config.toml
head_dim = 128
norm_place = "peri"
rope_base = 10000.0
init_std_o = 0.007
optimizer = "soap_variant"
lr = 0.004
decay_fraction = 0.579
final_lr_fraction = 0.0
train_tokens = 352600000
Each number is 128 + 32 x the weight over its row's rms, rounded and kept within 0 to 255. Layers, rows and columns count from 0. Numbers have three digits each. The size before them is the row's rms in percent of the matrix's.

# layer 7 MLP up, 1024x256, rms 0.119, rows 477-887, columns 64-95
096:166158105058171127136073138171091107086103130142123106206139144158133144121114151092175142147158
098:100116153142141154177102116135080155175105128083171133118054155132154116174097119166100120119138
098:117144116123087139126147133112149144115175121145093126097129129137154172070130113156124157167133
101:122134035137100096173127138140129153116118098134133109136123106112087088157191144145164165121142
101:136109100113129156183156132138126103140196089127093104120179104031069075159207101115110116131140
099:125127102099065127146143174152072149159145126129101139123122178110138147097126138210144176124160
105:165120156132114145165169160115147114118158151186189108091176127068083142095019167128197134140117
098:168177067128104147076198176159173099144129061084080087132111120106103166131128120080168141170133
104:136072146092118160155121117068169124201093160154151154161118056131145135047153148099123108134148
103:060159067112062116126155099112145101111168120194155130125122095170157121105168232175167109148152
094:140209117156130080079183150106108197101072110156138137140098153125101137169139122064154170149127
097:155123180152125072176134116133117125084142172104133100132115111111126095079138156105135115135110
103:120019168128143183148109136161153113137095097091129159117143160116082116079157134103144096157163
098:161102113062174126204094117120124144136075144195133205151111122130139115146098143097106142156074
100:179129162143127160160108111089097153135116153115148096139117167184133099099077179140122111170107
098:135138126126080162163095122153190148103073120155135201182151097159101133100084162149153077105144
098:208162070088140116184145087133135077135127062111073062159131183063197134169101101104185093204126
094:155064117153160153101103172127146151137090107137137068191129147124103071180128125106110109135140
099:151179120154118152149151156233151173122095170093115085074136117104127102151136133124152172123090
093:107108160129150100090111152109128109066153137130115166106124133076191064152146144174111110138156
104:159108120127116165116131088116146120167137142096146127201101138084153130160128103163136146143148
103:088134176111126146120124173169082136176098111139102058137114096135164138124190114093137092143171
093:130110121165125131110150084087129111195169055101075187134139121139152133065154171165098206095085
107:153156173139141102105116098170136089173114110229084113178182178149142096104088094088170158152120
102:110101105143112096135137144130158113093130146146101128126132157090139147191119083133118120128190
095:102112178190073184171100175095082162050175110130096164121115169154183132153129105209162109074122
105:172069140130145098182095129141116096115119095131098119130169077165073179102125065097131137141116
098:144056174122166082142152063127139146151126143109133142132153136089151085117136114116138097161104
098:131141118087091090105120131104110119093138096171071139122168105144151124111085110157143129116061
106:144159132072087158123120089173090131173091080095111146118124155143173163143126144105126106110171
098:145064075076098114139137134129116105164133099097109119169143138108086142090178119123160173134116
104:112105148170123098100182104169149177154119110117129085112088127113165187145169136066110121144132
100:204122099165141097133151128146120101153118083102144134085129067095165070159084123103202156129077
103:120156144132104174095119189138148122136122064164076112187063121159094118088055165126134170108146
098:120085106148177139110140175119165149143138090071117102079100129158142139156125150117099136113142
103:099154120095125133146067132153126088125162096151123123117036083173158053111171107054147131074110
097:114140151127120156072172201189080139109115091081129101113105121135138184122111146176110085162107
104:124168118127086190134075070109079108128098159138146125064141144054128123102088084093146055133106
095:178098144126163137132131100126157160096160100122088104165127150099134068115068181126112113168129
100:143166104158129169111111127089141128182099144136106137096110094109167080115100093100166125108097
103:092070132181121141135150146143144112105113127128150136096066165054141144148177146047122153066108
099:227181132114075109193133136113128095076127088116137154137079153144132145120114104149099119084137
099:142107145148138125131124097083128118169129050123148122099168123106157141095125100132104131082125
107:117095135140127086137105157143149125141143150066140121109154136091162136196165182106142101151138
102:141131130094111145093094166072128160065154159131154117189079068121161119111100087137117106107098
106:148125129149185128114109178133112135079116105126153117114169099125111164114123165088117157147166
097:123122115194103099128123113130090132166060116170065156153146073113080179113170136097128135140113
100:106193096143135148094122129210137104171148113154130112143139127140102125171125157084147103141135
096:096117114119077172129190140101090120122187168119132083156155109120136140190137120103155051152077
099:151124130084159135127094130174132150158162127084107149122183095156125079122107165113130087082119
098:108063142107157079140166104115139185166109097155071137120151141119185111199119108143163117185166
094:142092090127124112131145159147131173101116201115127082161163111173154131089117129140207134108084
098:105130119129138164147131057081076123115107131100143089097065136204146099127146132173127135106132
101:148152177131127184144123109093143199116220128091120167142123145135114159125114064183128133185099
096:169101113118126141140081146148162108139119137112085164184168162127215143147142120169158124150146
105:088101149168158137164125110192167173136100120150172159149135153104150180061127081129078096126141
104:199136148101110130183123142092138102199178147144088136100136147129100124138130123110140125120123
100:157143139072103143171108118120128128176139130132091091107102172109127138148078128130130088145189
095:164122092112098166084183112175072143099087095192120065181174098080120045098128114141092096125161
094:127100115108105144100114091080127126116153105105114117145088190150119129111131124162168163103111
097:106154158123086155131126150132092074137126093120130068065101114104090133105148082110097125183088
102:103177101112134105204117174088094070144085152082178170118145116101136110064113114100159110170167
102:140133134170105083160105170138179174105130081070113146127163126151107165137133096147151171164121
098:072160104141144149131140160132101089133143086118177152217123153112115131147113126095115122117098
097:176095104195084117097186158161146115078226112144162098059191114111165107111203109129176148083100
096:156167148121084121123177151104168149114227184109165132143131100079119139089144130166231179131147
100:115066096076069127151139160126139136152156132203159115187173127150112091122155135157085116119118
104:158056166196159128110144114132082132109161127115066119072178145082123143180156153147122206125159
100:182142182181126135126146143137188097147166067108194114102151126098172153134175112089152084175123
090:061141191115143077152140176167121131123171088105125190112107075114152120108136101093130126118177
100:163101136099147146146141199117089143081181186169067101183133113137114130116179151114167103139121
097:057192162137159134102182159126196127067034101144165069136133104127102159119104138132210130168173
106:100095081162181101101133121157074153121118181113160171149073055141148163154077147099160115091083
097:046145127143087170126133072106108122119088101114113102107218149118165165133060127162166139106114
093:099110083133103116157145181192147127094140101061118182167113173117118093087106104128153134131110
108:137110109070075134122129172090143164146162089131194117159145108127215120164111135083156060144157
108:112101189155143104154071137119072146097126103142102065125168141134145083138093115109094087073155
101:111059127151139116175175180126134061071114178134065110114136118143124146126134124107162141093141
096:157108165096134127170129133075143125049103154117133132069158158109114190109105130168091100118089
094:097129070122135135174117074130105149112159079167100141076111098114172154135152063101133107047106
103:111158080105161083128088125094146168134129096163140135144188154174077159092119107070112177121128
105:148075113116133063215123165147118135139177064130096115153137136119099150113125125161154106063113
103:087094096148062123123129109160112061116166167124138111123128084189108160167167163125097122105137
096:188111088151117199071078160136148128103141091092062143114127139134130116094124110104121159197144
097:108115179147140176176143109110132141070162187137142121153134122184106094107121190196143143173135
097:091161137114158138125082127123121172092145157113112143083138129076075094129125099141047138088135
091:165134110152138106094167105145120149157121108124168106127079169129142155091076102175143153177132
095:162082093138095126147116132138122094163085158102118106064109110114133142084155166149107182132119
100:124147139124110166127084169117141109043109108180066152132105140163118149077170063192155113139124
102:164147155135120131141130151095140163185159110083096139131103075107152125065140087079173140174132
093:122138153164150106155166142145155167108107093095109142084128151088135128111089159132120147140097
107:118124151159083124158131131126112161106141163101118080121149142108167101102172161128141134126095
090:166123080160129148092097106116146122150125095155066147204136090111170164166102142124087114131127
096:123166090159140151100153119131152075189159143082067162136139124103147108108132115175158124166059
099:195077064121143147089105080072213152086128144110146153149136112155113166103132061158122096135149
093:145042085154158136156125142165126160100093081104116156136117108105123162142108115108119079127096
104:196103102137104139156127111106106062151211065177157117127123151162072172072110121122156126196104
099:132091053110086107123132102121082100134115133123086100158112102094092104081110144135116132122174
096:144156098082099196205115141124115120116135139057112090142165146101145126128099175127101111093073
099:092082135171139097132143104101134111125171107118116115124131142131100153121192064062140091123134
098:158094080134177152100107151129085133123148207087136120160134084056151133156090166104168096132125
093:093160108117148132161110157109104146082179108109122092113152153120129162148141196098108115062135
092:096092112080123175187128090075093072090170094085167165097120148102104119131100196166113150167154
091:146076129136112138065173148158119060104138138118102116157149110096193163125141142123144148151149
099:168130106097092154112137150157090117144083132131175109116108124170169084153100149117157128148148
099:153174132155152127211183085143144121163168109090138098104119171151082153118066155080149166137055
100:099103122124106097139115179090146159177114084113144114136163089131160184183098132111103001078078
098:064113139142120091114154115130144129097107135097131104184125106172099218175127067104138124118143
100:147152139121114000152144157100147110108063166146125125069150117114065102144114135185130118038149
088:146200182110067114113096164097089114137171096164112131173090090150121110093126146132138034120133
099:075118148140075075137118145120090123112115068021223124108136115075132172125107170136147180107118
101:154181125151098120162096111131103097124081154145099120142156099107153121162116165173128149066126
108:148096108136164105110151151072130159151165139093102112144134107161117082105138162139161070080160
103:197082103148103099175179058144149152198097142140115167102079111089143183085153118164134132127157
103:127083159158100123173097177116127114139125098112137144081119203127092119087158107189072125127095
112:152090130108126121131154128161161141098172095102139164123124180109146109050089152151127080166092
101:167118116161098104104136187067157101129099103082119078092081189083170143141177130073171156146088
097:134121177089112066171118133145140108153162135154129105132144135116127145090102132110180139230162
100:139142083177179111191090143104125090096127117152160129118130111104126125101127126175167160056144
106:179141162192125154153158130142188142094111081081183114126149087098175124125224134183168181149129
101:154064145153116151131154149093155097121155119148087077139112118150129168141095093098164164058077
098:130108090146149142127149162142144126195129171123124126154109086098199096131139218138140186188115
107:148106151132121132084156117144161076102059131115053143117143133114143168152116130125140141131108
097:135087096114139189123068140109128123129140136176132073099137150085128169055169132127115163213150
099:056088110053113150136094172115122138128136119182057136111168114124148121132186118097157079164190
101:113119113110142153163087139136126168122139113128090136097064144046094116112143129156158147081104
100:111156195065100129112069156092108132096178152154085104090150156129147123116120152168124142189157
102:143149162116138108121119137107103164104128104162161148111153189118112183107126058157140110151110
094:168169134137095064106143115122140115125155115081137136099127107158109128108139099142151101135113
111:214131155122117111146081117178130110079129156093073137107118141141231124120063115086133157100103
100:106106072103134172139104111151126083099179090153064119074113157102167112167120144131166155117135
095:107162134185094142148107084094103206178139138130109127108137122163133130112072129144121133153112
105:107109109141203159150150042152145120118107192139092158077125130092121132056179195156156138076115
107:112127138097077130174174125133121136146156129131182131109142179158124077093149109130120168186082
102:101083128147182118107109107125101129115163146177096115106035132139029107114126114126110095135182
103:173121118077130169076122193119184100064092189219071155132085115110110124152118118138111144093116
098:114202183072194085122183072143150117135137171183126162120136139139138190068107102078204159155204
099:158132032187143142153106141167118102110089080218080090149133168135145070094146178126161124133130
092:142134129059137159162098198145130115079087084109097156086134141152156085119113092176096139161125
092:134176092157087118167179111118164175082148132071076115116165151148135142147156170154094124127136
093:141129142133104146133083153188126129113166158119100126099159150140163157106096154135112104132127
098:133131147123158113132098105118145143133170115152195172135139167131108115071092139110181115111146
106:029123113125092104151141140105113120116138097066144143066105131118117141162167092136145122133101
098:164097154114099117133168144126120076150105170152112160168120090109167133161117165144140145130064
129:103142169113140126160102136161171130153097105142185069173145128120167128134136121132153190159122
097:123059110084099098091127110137125113113098108149172156083129104130159208106154125110114126118125
097:149119124093144166118095148148131186130105113126126106126109138116172102129092092068160123139067
104:144139192094113115091100117100098161113086133123169121115178148103107152153126102154111157181107
104:095096114165164119183146120085133110085184200170121148126140168186166188144138101109112082158123
095:197038157196102141161191120163156134121071113123146162158139161140156141163115092141142125140158
102:181125087169125104135196115133110128169142093103135063109120158122119133122081123063099145085165
101:121077118178102133185133130146137104176112152137120124167170143127140117096139073182125144179161
096:126132206047105126121186152127112129103158125107090170113162106130118143121107115115116135163132
103:105226102047139110113149150158144156140107081154122087172103115177110102126147046076195080118082
099:114090107128140146155178166040136098109083134113122133092157076099130079076161150117100177135134
106:189116132148113123109119088113070143141132123169144131202050100143157155157174097109129096174141
102:116114176105138148131118128086154091166133150080156117127062141140132109222125132093185138143074
091:141126175182098126117087101194160093190115173068077152087178096119110124120137105111131151155129
101:159180109207150128154102135107134068225064105055073147139119182043087130133110149130148154164124
095:130138133164123103151045175126129094073111115121125139138153138093137139100112110128156144156126
107:109131129118125148156112169163133045136169153135152147143131174067105045085154115153143137107124
101:149087115109168109138140108127130127157099079164180143163149179112095122157036116160089140165109
101:133105175046169116135066060114143161102153156108125148125054184160113094136133112097142156119126
094:162118105138125128183129135070183146168154160103146100152149154117126143120036109118148127053147
099:137163145182106144114080073077083091151135162114114119165164117128144141110141137114131135101209
100:135142097213113120129108150119117204183109171128108090130102078108162129116150076103161120104122
102:147086088087146160124130106135167097150134170163119111102114147085170112095113119088125128079079
095:114108079111078184082094109109149108191124040080093115127128137106095093113177117127161125136117
106:151110173171172184157094120135121123106162113133075125094147107058137146140192138108107098150122
103:122119087100098135179113111142107086131141183117149157149089132153110092115118091143178121185113
101:160120100135109122074155146185154143165093129102180088066114113115160125173125124135114134140096
100:102147118102114088183135167133103091096138094178160113078102081120107139135120179079133132149095
101:148156085142099091133135181156098106135093122139150069197187107151164116139143183134190096089149
095:111141148142167163113081073077131192162131082185142161128075128124156142095115146155131137137123
091:119126084136164133110163098055164097130146139074134148131153108146161123085084169090156120079127
095:141088153107048163113203215115143159189152137080113137121102154150117099110157152071113147164100
099:132170098133133186087077118157125147108157143126122124146130081118143101056158205179167148117144
094:133124091191118098137128158177115130143122160150070086161121162125127198125172116119178109125109
094:123183098129105153152086088110152173024109158138117170125097096139160175122158123136149136143133
095:139109153124092145175080089137159188143170088176089077183128141157124163130092133084149129147152
096:127142170073048114147097196208136130139105127147104129187152122170088072194163150144156144119116
100:080150101146122158130133160174133137103142073142116116099175119203144135064109091165200186089171
097:184131165086123195091116135110145105128080127087128120125142134156100196109114151115154189183113
109:080141077092176120164101078187139079166085122136158121140132138132119140085151125095152109135101
097:149111138107140156126139128133141122132140139137120149182160118132166129145174159120097090185097
107:153158098080111111177088158138145153159092101130122166140101108107103123106120084157141104170076
094:143122080131185156137140131059118132126099145116116138097167091187155198105100133147167154104097
101:131148135212094177132186125134148103060119088137076107121105156120102144149103186070091148173097
097:148164173182112100162108152151119131168157195118132154139047121157089108073128106140175082152202
096:118110145115075086164121056129139187102192178100082137113112128150156123169089117119079144171126
103:110101079147079117128125065118125127158185162128106149137139156117100089128113158099113113147102
089:153159184141122070126103121148151111163212116146225069112082132123102115090163120128073154148083
104:122150113132158062111113105141104168126146144119057112155082097171152181085097136119114141121116
097:147195118110117097100129098186113092083145116191099107171147173086062129126133142133106087159142
091:176134195142150105122156157135092116175104158176071140089071112171134172156139079129108184110135
102:135114205119128169099124118180158152137119138149144109095145161071086088174120201129171138111076
109:178155153098105087108108124131184089161184118167074149163169138076115084145157149076148152138051
102:086087140072138136119168115125128182036101126123145155144132157090090213134125121150144158147137
098:134114188143156131095147087090098080125154094108119083120148094139089132103099119101169133141081
099:122136085196144066085128127103086092096126158207114118078103102105096111079128151126140125152100
101:113095121111145074064134131092112133213097138089061128146158125131091144140121115113179172153165
099:148135090176129115134077144142174123178119093135147105111091123103146180115105141124058154151120
100:158108194150130119164092112167133088075143134115164116144125143126136071108125117194159054089125
103:095134113139108118187146135116137117122148086109102105139164180109072136082168123049090115118121
100:130133071146111188169167140169084163180151125118121102098081146171092125190135170107114081166112
106:104046068097033165055108071112152119157142118115121149123140082135132154089193132101113093138108
094:117154157118105102133078104095176158114144112100076156084077148151051067125093163155097118117131
101:207079062113091154118186131098103100138176150104119157117155153111129122110078145118119101109108
102:112082099078096093168097100129151134072090119091083156158083148152159154128121202102149156148145
108:171094140148165117119155112121083083116164104108147129119093167140192126158139138136139107112141
098:154112120138118093086125147070056079155180110121126142100114108133143120160110135067138167177116
100:117089169094095124183118151124137107118122117127159098145086144098079134127083097108120134156121
093:154070107145142158111133100194105113160187183100113141092114193145190164115215156186144124120140
099:103107160147110172128144137133085144152143154171112139120088063109106105082113116131114053155121
094:097080163106138177106138112168098158141143127100167168124100100177093154114157145183128122121114
100:104204134161128058098144091150146108118061101198124124177166150131132099146085180063140180105070
094:075096174104106109101105115118150136097135137192055163142122157149071171134102132128220123110140
105:129138154073130113097130173126178173127194065131182136092182143129090137090166109130113150118173
098:111127116123145129145081128082098077126098135144143136203116111077182138110090139126103086178096
096:112103136153146125098088162163151097119094186199108114183130159116179118126169113104110156145120
099:128107041101128171140058145121187151129084098090081143121116128146099109123131131146126166051112
098:153160138140125092134151097093133118134206134140132087064130110129106146152104125141148158191125
101:115130180116139083116125121127077188075100114101139104119118131084114123149119131112110141134114
097:138136171156109094082184128091169177096175100076154116120146150094140145076102144087161134126151
100:154093037141131117108116146081099106068120102178122114167097131099104116088168137108113134156100
089:105150126096077112068061157171101096118179164118115144125208126087132137097131115145103201166119
103:107084090146117117135114119138147163131189163137118148109161108086150099131140168121134072160167
099:191079168140116093124108155120097134092134104106157140115104125134118167100118135103158129094082
098:118168094129132067130077194093165132115087052104158067127112127198127119159112090065143148159114
099:120132091136145202128125156084081064169113142118141088169118086152135038104119097159129142133135
112:086113094192138170126139100145119145132120142176127053163141138139168074145135117118128144093144
106:136147108118201147108161107226091087068164109089054111128104118135136152100091198088177115119115
101:145187132143146192170196155129113166169148158161134147152140051037094051115071122198098172132099
098:142118150091127127075123150073174101178127168131141084152160076120171148078169150152130072112065
101:148165105161133118132113108131123114223119117159132165082139092060125129080139141095161101135175
103:100094140143144136141100168115131133211165133131098097092122122129191108156105096159135045176069
098:110076113117062212124106140119136122150120111120109131120100091134144105115154113089122107116089
095:146109167113155120163169195136137120123172084137128113056112130146117081142143149169189107133100
092:108094134171112103151179090116152143040123149103161095200149120105138060101117161106120179135139
103:120144136105104162125137119164118153092077158070100151140156108072119089154077176112118117119131
103:109147119127132138130175122115111139190127072160150076130132155109113128126144072118135109196102
097:168179220117153153154123158114090125100173108110102130103147144091085104189118181101125095167143
096:128142165101095127158138159122133098072105108155101049106114099214120149180123120156061074128043
101:140137164120209173109130079116165092113109057104151153109162144158099081134156128115149117161122
097:198128096158110134202129106129139202119111101152085175147200164127155114065143153159137139100159
089:148081122101168133102145060128112049198150139155106140164165042140146089117089217120151175132130
098:181159145086087118135129108112118176073168195120138103120101146099108117097099072185101160149138
107:090157098140103172095080141127164148117186182142179104120159122121195112101113155143138126131135
101:182182125091119083093123160091137093121128127087139053098108138171106141167139123134125070143133
098:156115110064133190150118080146117070124123103154134122137197111100130139095145142137150042189102
102:179084108126108189093127168081123122115122125193117137142150184069199150133132179177109062154119
106:155092156148136094129147105081164135170113084118131154150120137149118070117092131182137157141126
109:117095129144130116123170073095151141092145175138099105071167137151140142153127095133214125148140
106:103041125152159188113094160103177088142176095180118055115104148147127164104057086111114127149083
105:118187138116118114171181129128099110124093095044077119159140192071157158125110122171159158130149
102:133093129126182110183168122142244116196108235158088137093147064153090128110152133116092136127108
097:136093155078190083135089159122162117172121134091137097123136132125127142120126102113100127175143
104:137151120187175141116023084176092110121146112149074112094091115138107098101107176176128145077134
094:101110110115122048130063127098133148056124164141130105146138121139240111116112105179149085177142
103:102127084111121139062097118149119082142135096152153109098078190165111158119113123106185112121099
098:113146074204083105109098196118098166092117155126155107108185116154136153097114190124193136130128
096:130152098137186170098112085118157152088124127165168191145098061059168112116125164151155122167101
093:164175125123084065123157132142105108062083134121112152119187117187145098157096172123145148101119
105:188109087140123158176118136113097112183169126141202128138151106140129130112136111124185151094060
095:089088081108143076132108080137147158139131136106117164127077087113123133132157154166120106128165
098:167152108089074130117124092122095104186117131140109137163174114223132156170132131153132129104121
099:048145189081111192104092137133129123125097163130177150153151098082219163119116120140156171145134
100:100206114171160111123171127081116143151161150091132066163144154172151069091135091065148099130112
097:075169099134105091089148154230131134172160100117147145159153137083082153106076115112132119106127
101:164151143112137125144127142183144120205111114136128104182075145109096093142151220154143128165156
091:187127115129123049107085175168142107153126138159154099150154187094093152080121154153138113139168
095:071144142188122142147200137122183102203165133126132087208133084132076127071152089154135097136177
109:123149087159123119117145093114109138042135150125143106144077136123199094114115155199139191079150
088:161155148117069145116151155144132118122158091191157111110190142140157155106139162112171124127172
098:166119154141161142116134109136162075116171080134160085162157090123118167097046184114127113179198
097:179107119129147140149111204152119204133089137158114097163156063070135103087176131074157149131111
094:108084118115141140154154136162138115129142116125149105114126128144085106124150119198097047166120
100:097115172071095213077124154164076117196134105113124126099126155134144163125168179123164121130116
104:128083094161106152118171061133093096121131118165119121142141136121117127108165122120124102131144
098:119112137102136155133088111163163145088141126153130162060108118125116106119093129074144084129153
102:114182126134118186130136087139129138083143121093141116080092169149118142144141093150125130097087
100:173130167142139144151196144154109087144157099155157169113142078116102138200173102038116081121135
100:121150158138116120165124082187153181137156114122109175159222114136111102125079147152122095153115
096:191106112098127157082175123099182117108084161137131134100111151134102106144114159133107098112137
100:181173120112133170116124090099153124118123107111176159104120155070104139095079195096155129099120
102:115141194076133151089135111138140119167149110146130115200127124142147164132111115148112144115081
100:165105124162045117097160076101114202097109123100130090105099093159111100110076083141116153121112
099:155112160090137078135160131139112125129146217081134087134121188155099146133175138138150099164154
095:168181130150103107087113146101107117122157147115158169099132078128129123131167137135166155099145
095:125119124116060146091131114136088124163138108109101120127097102113180133133170158133143156090156
099:174120125101100178113098103126207049143106102130117123142169111028077150108112138144128140125142
094:126092146094090144168135151133124182053162136115153175111113146090110128124066144143123101114136
104:126114090070087117100159151077144114099156121180091157085084172122121147136124104120156167120137
101:181166143104058108141190167126104088082138148130103127113119095185121098142176125107159145126106
097:091139154112146153081132089165137137139155161070087168135186140099112201131121115121033132114119
105:141138053131138133093082123096130148140166177065121100079097107131142156161096123107160122131090
099:131095094162074126166074156151087153115150167144112056112095068125128068157093163104103119151113
093:113127059171106132119103142152131107176148167083127154132165119127146142133170162188135144117108
099:136109116141134141167110165092109141098161103116155118146125157085134092117121133109161094109133
103:120133155084086081143108095204063090092133159073111125149107157126156173134104195171106073152128
098:183136095102090158146151106111151100071119115106099099153153114164175135143150163114113123127105
109:166096157136048119146078151118133163150129131100170064089148213131131125089069134153104107100146
102:123134115120125134155160127127152154138086128097150134154118152110101122157135159147169182146143
098:097130105115148150207120139125120148100106183147089150124212166096085168107161177107157146083134
100:075121112102049134141101225181110069132179093157060106136194131057101158161097104113110097177105
099:082116108197105136136140121121135175139129144098148097223161131091138155115176166113156153056171
100:153158117122106116111087109100125165109091175089128158099176096074085152154116109070140117160103
108:115158096136142164192064130121104071119078106050136210109124138136147132091154130151112126215084
102:138143100124157101153180133114110085101124076168130104137115095144099114121130119097130117137103
099:146111158117119086120129159132091163152160080152133086133103116082161094123141123136158072079141
104:111142157093114125229106129187173090139116133109127179156109112144078131098107091110092103100128
105:138130125130123065141145111160159183120100120128104128144116104195114101150138082150171113211146
090:106179167095155115014113113162181161095104084202134141112125113109193146146132158102127148118093
092:171099075100093056126147091133149143092170179098093100158156179161199102081057152130149120145104
095:143133135109108086104107175111130133140113161097156116060072098109104162067126100138166155085144
097:126107138177100122145118121097144092131132116143083103117174104169157079144089180183189107138132
093:236152122073124143166172127170138138148147086073103105145092092123117063132080126078131181147176
093:175092115149101097152157190146113060190190204144102084102099094122122109084054133149130135133149
102:111124111093137121127141146090119188136096086159111155150119128110099131141180109132119113137107
116:137083092133163071154057136115143129184149140134126048132177112089205119079144229128156158196158
096:114149171068143128124113158139182141170111106137112150112118125146132160110135120128128137101119
098:129141133126096186128120105103109178114136136122125127107148120147107089132172166114098087132150
104:159147145188107131143093163113166146081105105119140088144103110171102189101140127140125071158113
098:111167144117132131081162129232202081138129091149097127153118177094133148129167141162151079110162
093:119172133120171098106104154065094151061130097052139165188155125095117110153120136095149106134159
098:101137129132123166138102093198070090121201145108159163140104116112091148046179085141065113151151
101:122090159048147131101155172069078166091158090073149114146085109105075133139137137200130104203079
101:111122123169139101162149127120096126214066129135075150092116142140170090101124120129094107160165
103:133161135188133093153122126074127092138119106113148173127159079114140070158094158144176128079102
101:100198110101136097100098119109103075107150170112107126136116124180160181120161137125141193115163
093:135126127072116095159119112043182140158175123087156192120135140098099138167148164103145154163184
103:099159125124075163099123117153141097131134154141166136104119155183125168106161122095096119111150
103:124097153093107173147127082125106074053116094154114135180165146145143154064121119156170090114113
091:138076095155144199127121130112152165142169161012128105147173124154140116108112163144142109170113
093:133121147165135123124113160124229216176111081158100146108129122206126131097118153146076122150092
117:127143125108098118129128135154116173189138141159180126167048133200159083115143101124153189120103
098:126084085158129044097110114151117080088115109144162074131143113080113171118143129139130088140155
099:151072089107054155098135168122136107109151103151127154142119097119120088159118190061139079116103
106:133147132058153146141095117167132136158099149145133142050100081116197148102073172089121150171099
094:077103137160117165189186100133090087163128123133159175174166150140074191132111089108175090148099
092:156129164126153169093127079124152158155148198150106100169134129112102105191163149174127143141106
095:133128084170121062153115065164104151056088088073137115141076172162106066143153159093118167126107
098:120143112148156097144105116199154145093106134150131057193190131133158130084086118087145202139138
105:126095153156100117232054114124104131131105121136125067153132170106126060148138107148122165100152
100:127169126081114161123122137161138142162139125089159081191133161101173093078199124178112132106135
101:085124188099118132190140108127087142115175096099136110154109160136090138162123139166162098130123
106:140141141123101114135122140122144111135085111045147107167117102159100122104136138135097158181138
105:046141092158121178139167081083177128115098141123138170164113118050190116046116141094104102104077
096:106088130129099121102183130117100143045126125115120155133079132114129128171167140119123085181151
109:137145148104087113135153155114074117104095113152135114093122171122109151217152123147170160119076
099:144151120120151123160145131090113106086112116149131104100104147135150117162105124155173070102164
098:191119116161155142098133079133105015134131158115154104135134103107138132154093147123158133101173
100:151127119068094125131124232130136067089180080131081113140114091082140115114142151100106113125147
100:114192175097088121172123192188094095119122133146120151071212154170158138092147118162101092148127
098:148069098128137172172070128100136126121139136127041144161141063123116099123155179169084119141114
103:093127096113121157149086154136105138151213061099101073157062181085128122115120117171143138131139
103:100166191116185126095164153167146157132120121079107156111147136077136026121109139120132159068123
103:114117135105126136128160166173174096062173139097114137128111114118163179136081085177120111128101
090:132143154121118179092153119141176118126124077189089105155153133074083187178103089131128124152151
105:116129180061120076172081118152090152015123146145072124092106114070110109111129115136095115114107
100:059102104097160141113106040145176054105104116099083140169100120151092147136150135178136157124168
096:138081119092142097168094114152106135162144119131104152118173176146136177122159139134140158134116
108:112126141133119137147127153078143130155103122157087073104132179091167010096074138066113108112128
096:081076118096099125123124118089149163113149081205139150110184088096191131132068139070078070089107
103:148114143129167148122101102190120082115138136130177129058084112123111114072143165111160195110076
101:107133150117113147136121162104147134206058106157075069152160121129093089137104160111166167194071
098:148150077109134126123100125112178065065069097076150119140181152109166107134125114092161122130097
107:113077139181107157130131115148093098160081089184134144158148085161082141109147145097102144168114
096:133129159143056163126069124151088122173122204118127132117131113127136144117121124100090131103147
098:124087121152099138121137132122123149088154090124080093089184162149115110147080091157138116093107
105:173135176154175124082134188120174151116116195202149090110180115098103122117130147159161073086124
092:168094125060090161179107181158116106191143119097143131061141100140135206134084113120146154168194
097:155170141077134121099188139101178072115077139113148125117090136127121133112165161187182093117126
098:123117119172131097194103092160162164110182125114139137071139113158137083128168173157140114143119
099:101134134118099180110132103109120125139093108174186127176135198088159138196156084112078148145116
095:163138165118142084096054145112181136089108129177126168125098108128149070131175133119206150105148
104:116203158125110165172112155109128096126122131180111055125121085154118116143082188121193088125126
097:151138111132103128136127151139152128105168151107102120165125162103109110142111064124151055157165
102:178089106168084098141140151082157165138167117162128132132080065116124148124169121095116128112145
118:091044174127151117121118078028098137138098162168124113113023143084131153088141141107120141113091
101:128118146166129150106105166177142160137118138101120104134090116147138085115089110117123137127139
099:104124115124135065136115153142152219076113079131170097044164136095069065087108105185179144110064
093:108139132110137100089072157191091108124136118156157128149186098152163081131131069133121180109106
106:138166120160089161138133126181137112112180189178111132169088106194098128081133159188156155183086
098:175089144137103109093101186142149093137094129130115067135124131083066177093141152108134102130159
095:086151137133085115132129076169143113127114127120093109141194082174122156156077130184111148094096
102:138157111134121136169131140146110137158149145121133106147159119160129135136078152189121099086129
092:150147106107173138151088109160154160156100162160120136134098124094128146151085121107133175113093
091:196090150170172149101091121151180179127206078071078029122101144139098115108128121138148079135133
108:169098134141116114104108113143154132143129139162081048186161097132130124171119120103166175112125
099:167094124117124081086096135095098080078152180107130139146212140099137117111164107081147163099164
104:165122095106112127123119124085137111183197133062095088128147092152156148184132165167117150160122
095:062135134120157113114097156122156136096103111121119133141082122132102180120122149078112112152161
101:173105162138137125112142126083174108089114129119097138085171123162133106153030123117137101166150
104:177139175109112084107073187146153122115103152130094090136161086113120142125091187157131131154097
098:110119121116131135159138135161098163150159109170127096162094136117136088136159106123166087156059
104:182138116129131081117111178210118168103108130133148104179092081107158090145113111126123138088085
091:112196112137059130113102091170146169184146102091146149081091192161122174138141170104106144130131
105:103154153085107120123116157105187156182137108123132115160173160132122135077133090108141112183153
090:126127097114147105145199179086088160109092106137133094135113139124139133085061165147141121151127
102:120082097159141125152194109163084103115108068069070119150150125153098153099100138170175122161144
099:156114079118136197115133095088124034111176131131128145142119130118162132145187156102164186174113
097:134124102152154096123130132105140193213132138130056137132127101095181093111176114138118155094133
102:147087094113120124107168115096109120206206111143097107163147191104158111140148198160113136180141
095:170104174150150074143151196176178106109143126045106120056118189166141182135116153104108139152141
091:155094188159045118151171150108060128127118101149151108137105113149175087125112140117157146118116
102:094128086058105137132112161103101128157115080083078159152135100120131148116165096165133147147171
098:158095131140052129149140092096112093086099100148090175152106164117144155110059158138165142082164
104:128168188190120179179123104137106131198192133134131112130122107180107181165103096081134099110156
099:100148074141115114132131152096164140113138105175138120072112173123083152104167155132188130116141
102:078151124150186149179151102115113121104114165089146156135138110117152151125117132187108162109126